Each number is 128 + 24 x the weight over its row's rms, rounded and kept within 0 to 255. Layers, rows and columns count from 0. Numbers have three digits each. The size before them is the row's rms in percent of the matrix's.

# layer 6 attention output, 192x192, rms 0.178, rows 107-140, columns 0-191
114:106106107154117130133142134112099140156118130142079133091089086139129142149102077175095179160149152135134108143164101105144131158134111155119091110076170152115129138107162169080099116142132152124138111105103091102145152112139109153163145110131134164079114139100113129125144109170101184096142155115155133099137141147121103132117129121163122132106127127123146154157131134120123142112156122148106116133158095106143123158118104096122131117124150113097188133139109150183158156117169130156141095147117114099151173111136114120122116187143142100110109152164135139109123111146100083127
103:099145153141143140120119098131088134131093139141144152131114139133163133109157108095091109131148103099115133112105095160121111119116097121116171138152106074084158115126187129149140105117139148157132158121182145100084126111124113127165138134153127090130109142100155144088137166106168123158111134162141129151147117113129116177117139122121108114159115108133141126084135150153100118158125148128133118100090143214153091062160137151127156131121150144131124121101122144132126114148174123108137115114111151086177114103126149166195118140136117159174099131139118132104142114147110116135
102:156122136139122179104136114136120131114121159121178110105118135120108119182127097093073127087125136133147121174112122120115126143104136127164155093134133137116154152118124131160180177069182142134110136113131165143115129149145136152124084120078120105147163101122112141103100117154129121132131102112124136156134102114142173166116116112134091123140111122108131145106162161113139119148162153132095143155132139160134164105104109168164118122125083139167124093159124076133093126109118085122118094110105167130160094129109141110166103131135119135143103109124166161135145106124182145176
095:135106145108105105158125130134063148117152117102105140124104095113143136113136128117192131125154128115142107122154100160116122131164140146167145093127109142115110159184109143135111146113133160106151166141081154165166110113135145145157127120151110111089099104134123137134092115131087135112128106132133174151119139153142141107135172122102103114119112125133105124123139130136170111149122093108113084128156136165152161148174139104136146102152139137158144160124192117194174122080113126116140093141116120167095128134154130108136156128150143142140091139144139107174163106131107081076
090:141099088130145115145102123181099155144128158135126131105142133179135131127100183118174105105150145130116081108100089140162130134172124147174130112133104148121130137101116152145123086128124135105125158145072117135137111141135111110137103122140115134106163174103117138127096142118098120122122169077138103146124090131101135128109090108157104111108125097130126174104096107117122109120107086120127093094145118120111146146128121125138173134152098126163149165121107146135132161092101133144144116080090150122114165165114076097082126172113165155130156141153120125103123163172144105110
091:108125095128124115092131117156125145117110156144142097134127114117170147124144136121153144146111108159130106127104165153171115082131135128110152117085126113146116084156128070135132097125167186091109099180126136133136149087134133156113125174126128146162168114097130116134151119094144121155094144112148147129185139144150128107123174144145136109164105112147151122155124085109110152160155134151172096140145148121178101077124108127127122138127149150094134154111115156113107102118158066125115161131116118092137114115183171120138147155140114139111163136138108140139139093076124160147
102:137110103132137119121134113131112135107119183099106145127106103122127125105158131125133092072132134145064143088110107130097120106155158089136112146123168145131132147121163130178145182135125119112120157158157146105133145100100123127152164136125091126106125141106114179128144171132126130139126119149132154140134106157152110164128102146082158138115111111099106135083107088138130104108172096146133084127145158113129142157158148178117120109140111144171118137121139124153149154136110132093192116147096075115111141087079154132121095136110128116154102117118086093124140140190153142126
086:097138167127098072133115119130129135112101112135085128211102136104134152114117124094106174146111153188119148117103122166145161141145124105127138111090149140133130143167157169103099115163127137099137152123138137137141187120119116141154115189145115114122157114102137131158146177100135154107160120127103156099133105097107115142121102156116131146124088095158124167113113127124123152124122152117146102147159133144177145103114138109116130140148145086148101128160111142104113149089127075113092180142120125166134156100132103092091123143133145148168137100099148147120153109121116130144
087:143127136125106187157126173127130142135102176103128111150119110129090195130111161130129145205105089169142130157139149160153087150155124108118120132082150154091112110108134125123156102108159088158136108162104117152150101111129147137090123098122145105111116174147129139110142120163132083113105136096122157097092132126135143129080101145124125180151123148102166166133125146146075133116117164133120128126155122125122126155133147084130118137127110091105126107138116108118132129125163106131093122127152146117099117171079101099114102160125091134093135119109113159167127164122124116135
093:152115135143150108099128148139094085120119126110143173130134152096158146118099155144170135159102147068132153149102129173107137114123131141106117146133131109120118174141114116159110122087157118174131110126142199102148096155153171105139094148099158159115125151189113179118100102131115107151131100127181083131120135119143100101119153066139149118133139145156144146149119146095116131102101110123110136131117136153133127142137116173111174126085099095104157120123117105137126113126146134166129100083136127128117105137157169130133147147176094142101123116163129132119175149145126102132
104:118114118164157120148108158090123182157141123145129145159094123128128130088145124122101151082079147143159141145136079164143188146125129118134133146103115108113172140132100131114072086146122126111137099147161141114125144157126160116144182130146133119177136122127125161106150163166099157107153131143104116092076103119168089140110155150155144107124122111117120144136095122103096136127132143139127129097119158137134152177107127142126152118128131120131142135135133161138195111118081132085128108138138159168148129140129148103176091134125151147143168107124158126132081145177118096138
108:146148202161107145105127106065092115098075125127120094130140141137117188167114117110133130111107153127146173150111162132175133110113142075140132148145149133137160125125127116138101144099139162121115149139122149132148139153159114146112069119114084115135143125103163094089101113101160121127124135131132134117123115149161168150151156110152120122137128134099105122115131119133124163148144154123109109132147135150112185120115096096132118167123116106108096121106133119089132084067164076102123147149141154137137112132105097081104080149154118147126106094126137145140150102134136172131
087:062138149116118075134118144120109128182073095128131130155121088121105137097133110130169106128146111117155152103088126117167143164125124128143144136140120087098126144076114097170091142156066117094135133140118085159149133109136160105178112141100107110120142121149116128112141124145121160138098142100120142121109147164147155138103132116147151118102167154130096131151148133120159146113129104117115124107104119119053163120111107121108154133178169096112100116132129138079105153125168127151121106137167151130154122106149111082152130142127167132130129126121112091126104098097151133099
107:142128148139145124126097135098105125146136145109116100130118120136107121103154130141148175111144102105161105088163138150119114114186123074119124111111135118095092148138145134107129145170139119112126103093141144144161086115176121101144081100152123105102116090116115108126137147104120155132133164131143156164137158111142122155127128141143131106137122130140119112134114106086118149120099116083115099112115081133149151189088141125158111074112139109123082118146061125130145158118157123127127101136148117129132121112088072111129166107105108177126141172173053081140124122141133142137
100:093088094133138146145106077141148124160151098123101123118127110173130150149137138092126127128183138107124145115134120138187128136113122120092095143139155142107101101136179151119141092139182134109141119122118155126164114156113156162085125159133072114154125154103163111106134169110176119102126133140143119095138140131120119127127128115127110150132126139118101092110095088116115147107130123165115119126169121138141091138140130134101148111171103155107123144084106143117137133144130113166144158185072092165158156168138087148105184146119105156100112076123136124122143110163126120118
100:131175109101103121136064132128151129120099124112120090104169126146134137146142150147114089101117114153144146102173145132098098158098132123123124088137150163112114112161141096119167124157116117175165128136158091128091131124130095131119109133129116082090094156106167119159127124167141102121140141128078121176139105137117146135118109084113145136093131134135128141159148114106150094122128080105119135093122089114116124164127130173162089120140114126128109083145118157110080138090133171128150118164137110125132107124119128118118115081129149120087085148100141108152112145068141124077
095:127120133147109138137131132158188172134130086121127163109106138161127132113138105109152132102099128159145155093159144135058117113087108085154131100149121124097138144121135122118090105151133116133093122155153151159133128123098140123086089119088078122154099134181126101177117103113091150137113117094151115152142128146136079153136123129130127142085123140117153127149110128114104116075164134135129108109158141135077102180104189129159115129154111147131115105126153135126171155133133131083155063153122163135115143113120113143125121103131116116127104169115149132134145144098141170106
098:138154151084136120105115114108103093128065156131117158128114134071104115144102116142140170127151119169118139129136094115103139097124110125086140145163124133158115147084168141121108102158161129175156119114138142160088145143171112121169104123157108157110147122101136177162118155170116128136115149169101101139115189109147087149120157134140128148133102096133155143102141109158141120115114127142121142106149107164142127111130086177115122122118119084101084136186139143142122110105132119147157122094133082149110110140124143114099091165108140123142151117124123118157173130140175133150
089:091119150105110121126134116120130129137128116090120139113108180166136089088112133110147155103116116123119120156122101133115100122132120128084135129148074119130109124120130142107098159105159134094130108116137169134100153161080208134175099077120090143159135108140149169159118137108154113142140121116137141108158124106089091143137110142135152141139128127141179122175143114131133108106183136104133124160149144108166133165117163160165113142117152111140116081150122118122149116135122080138121080130166140139127138129110153138158152134156111104164163139139163095115174091180144105139
094:101138142100157165137127134144126141105130124107129148127127142107160136131149113091148143110108094136126141120101159187128127110094152139141102138079104129135109105110115124127151138121143109120137123164139136070114128125104125089147166088152120169161101123128186136172147080138137117125113108116116167173146108163094164135105122122116115135131137114113109122097104099104143168129159128127103136138095155126131121078147127132182180161091110113122098126124153122128098183147115072143092156135096175136149129157150170134092078134098127154081125119136127162091150120124119151144
114:124122172140147122135133147110180146168159176099122125112160101120130089155164169115144124134140121127097078122192122126137140130135134138136153090149170118102093114149127111094117129090088057111164169155135124158143143118181128127157124106123098108145128121140113123141105126136116151131093125133103129108131119142122157119138131127125131125138145120114128119128125111163145134116086108104124157091137090083105128156133161138118064098108145097160126104135154163108125126103158128162101109150163122177124114095098094141111119101122155140149106141140101105175139188093126110092
098:114118145096133155128113136165134084135125145155167107115136131114131156144137163169122105114144108162117173104114109115167108092154149122150106131102151129130122112111161124113161112139151125134071150098090144081137115126067087122128121106154174110160137100120139132115109083102180101135103164127125143106091131169117134165130113128136121103163134130114125113125121167149124110133150160131116133149133139127173094101092126127103122139142108149145150064060137168095124136124181131136109145111123150092105152155114124125136158163124122093118178173134099116114133094138113139167
091:117120148154145076097130119120138144115131175153143109120166103154127138140143140128173154165147143121121105108141090097132156112134138091140088179150121089158175171130193117159107113133113127106115122092098136123140130167117112141160100153105131123114121126123135119081157146121202117161092117134109133114114160158128155151091111126120139155130145141114072086127108120120143124147163142115099119101132166119117167153113112120111117117119172132117124120107135082073106138128096118144095112122158126121129139103137115098118109135121057170098098165134098148133131158165135126136
105:140123129098083134139132155124108157133117098119139153132161122131123174163120111166172114103104154158119136176109127119097157115088126161110137161113123131143137176129142133110109138119131111122050179148105145142137095161133116124132104118197093114133140116127157168150103143142097171097157144123143173114146137114116083136100131157109132097128136138123138136125110151098156138102136124178136150134139137110148104157145135138130143169093085117155139132146155119117148112140109113131112121133137120072140164138072172066121090148103140123153142132126157106166121145162114107161
099:157089127118144122127131137153122112152137187176138137100127154134118145089095105120094126078132141137177093144101155085141165143133106118180143121140148091123108165134113080138137149076162125171107112159124137081158102149150146133132106179115169116138097134110150104133105147144125135148123121091132126128151140120115147130107155154146120131134126176160111130126094137124137140159148147114084168143102146142132109126128083155163137126156110141119137115112156123125098120115181159105109125143128105079143110146107130160132146158101176097161171152119157113122101107098134124181
101:101120131100116150083136122174126182147128155143127150119110112133113135171087104125152076111112098132075137096120156123110171084149127117128133111170122123127135101115107146123105086099158111100170118122121129140098149115153112134136163105150113081124102146095097109166110108145157132104135127159117106118088117127113126110154151127087132126124135094114122118119147170144103106117153098132155119088142117120137122119155157080125125151127083137146102134139173135168092160095097101162160095190114130110137099147128081096098165088103103101142167138141156125135117116103122134128
106:109151105087108124084136133147185124117088118124099162125188117127122135156185106128127123143141145133148061113148148134097155147127121135122129121114087116136094111123102101100160130101099144115097089166185089127111096139101143116137114134102141161107109110160164108132138125153099152139145127134110142151149102099145141121129132109106113189107131133125119125132125119147140142113133120121165183155100156112177113149163132129129116130146141078144142099136171124165107162162119102166121129137137108085084103141082158146119133111109107174097146127151151107115112150095118124102
090:118104145120153141140140063124125139124149150120118095118099122126139116116068084145134123111096163115135147130137134136085163122157129127117146100137138105132090123157150135131132160123168143150127132145141143184109146077077121115150134124155145120087104124113105132143129135170146115141133131140120116170081122129132124162137126136115118154085139105131119084104156134139141107146138148144114115141191081134131142171146135140117114108103126120111120110123131179112085101158128069130055189127147097128110148155106104092180126153150149082149167106132121122134152092117152114115
109:103115110115131116162151125106123116118112087123105146132119121108068124101143179110119130149134122129154178125129114154079075152143128154123152173166167105119131157116102116104102117095098111115133158152142144143175132152103119116126171115178140112124129136153137107152123140133148102128128165093103123089104146153117150098078137127126144148143112136113128119142158106103116131111088160077149130088121090160136141117188143128117105173149123112112140141182137165099131120167116162158107138147144145148144092136132128121137158150111177115121121120140162125183089143151153104169
092:138098100129106173137128127140115161113138115126106100118160128121125123123107097119153113124150145094128106120157132078155157093108116159136091147140102093150179139142133131114106199136171177137104158070152087133102074192114137144127113111123131114160107159108125123149117146111114117147119116165143122151121135086138114130121118103125133112126125166076123137193125125135111141133146142151123152143149143169088112156117115133138163130124131169160134138150148136163135101155102119117140124161123132113114176152181158152147113115097149136169128149143158140116093105180168127144
097:135133154139154149125121134151138089075142087112153101120183146119140148111135117138114128121113141133153155133082146114150145148132133135128172177137091143124130119159104138143140113119087151108132080166112115128161105077140133098088135136160116164127148116098120134143165178113130072131119162113121173143135106149136092178129136109099153108129116101149132117158107098116143115130110133096158129190107123122150148086151148111115155138159118094158141103082116110105148109096128108112138156129137121086116073148108146090125085185185102129119134125115134107123136122126091124123
097:123122092108102123125105107110135130147131153141155125143148130104124116096141141106111169129115138078180146098145175122092144124121122108136154133110175110164127101108144164140133125103132071158144085099133151109109134187106129146130120142108177112164112128147119144171121111136112181135088141155135174128120125159151133152184116104089133137125112138135127157126152137104149141125122149124118150183109169104099129178118091142161134168131115102111087141158164116104138120129125139132135131133123160142125139149116123106143104097125189177114122105073110124114133116095133115192
106:117085140125118106107119136116111139097122155175130122142136106121158144131151162116068150142118117124126144138158086115169134135065132124143124168130136074159171161116123160138130108174118119181103145096120133102120165145131111140121122066144121141106160141139146082114207145086115137106112145113120144088124125089102182175139150146129118097102112149124135142107112138126139096100132129126126130130107172125125114100144095129123127163138156144104139104131096131067147122144140131114142133134148138114165157105170116131134089123146079134104174128159141130118121127137145171152
098:127073148130102161163134145091120171125126153125135131142123143130097139120139118160143152122110130161118143153148134149139157140132118087143123161111109121147146128123126231107115175119100099100120130082152100101089126084143152111123135142126142142136098112155117102169120119144133160132150118145111144094117131134144137137156136131135110124108099108119144097156104095078129118130147112156149074121183182167155139176094162106126135109110117139111123083101140151098146118148150129157089108131108127149112148155127138103126088155144120118180160110112081123132140152128101169146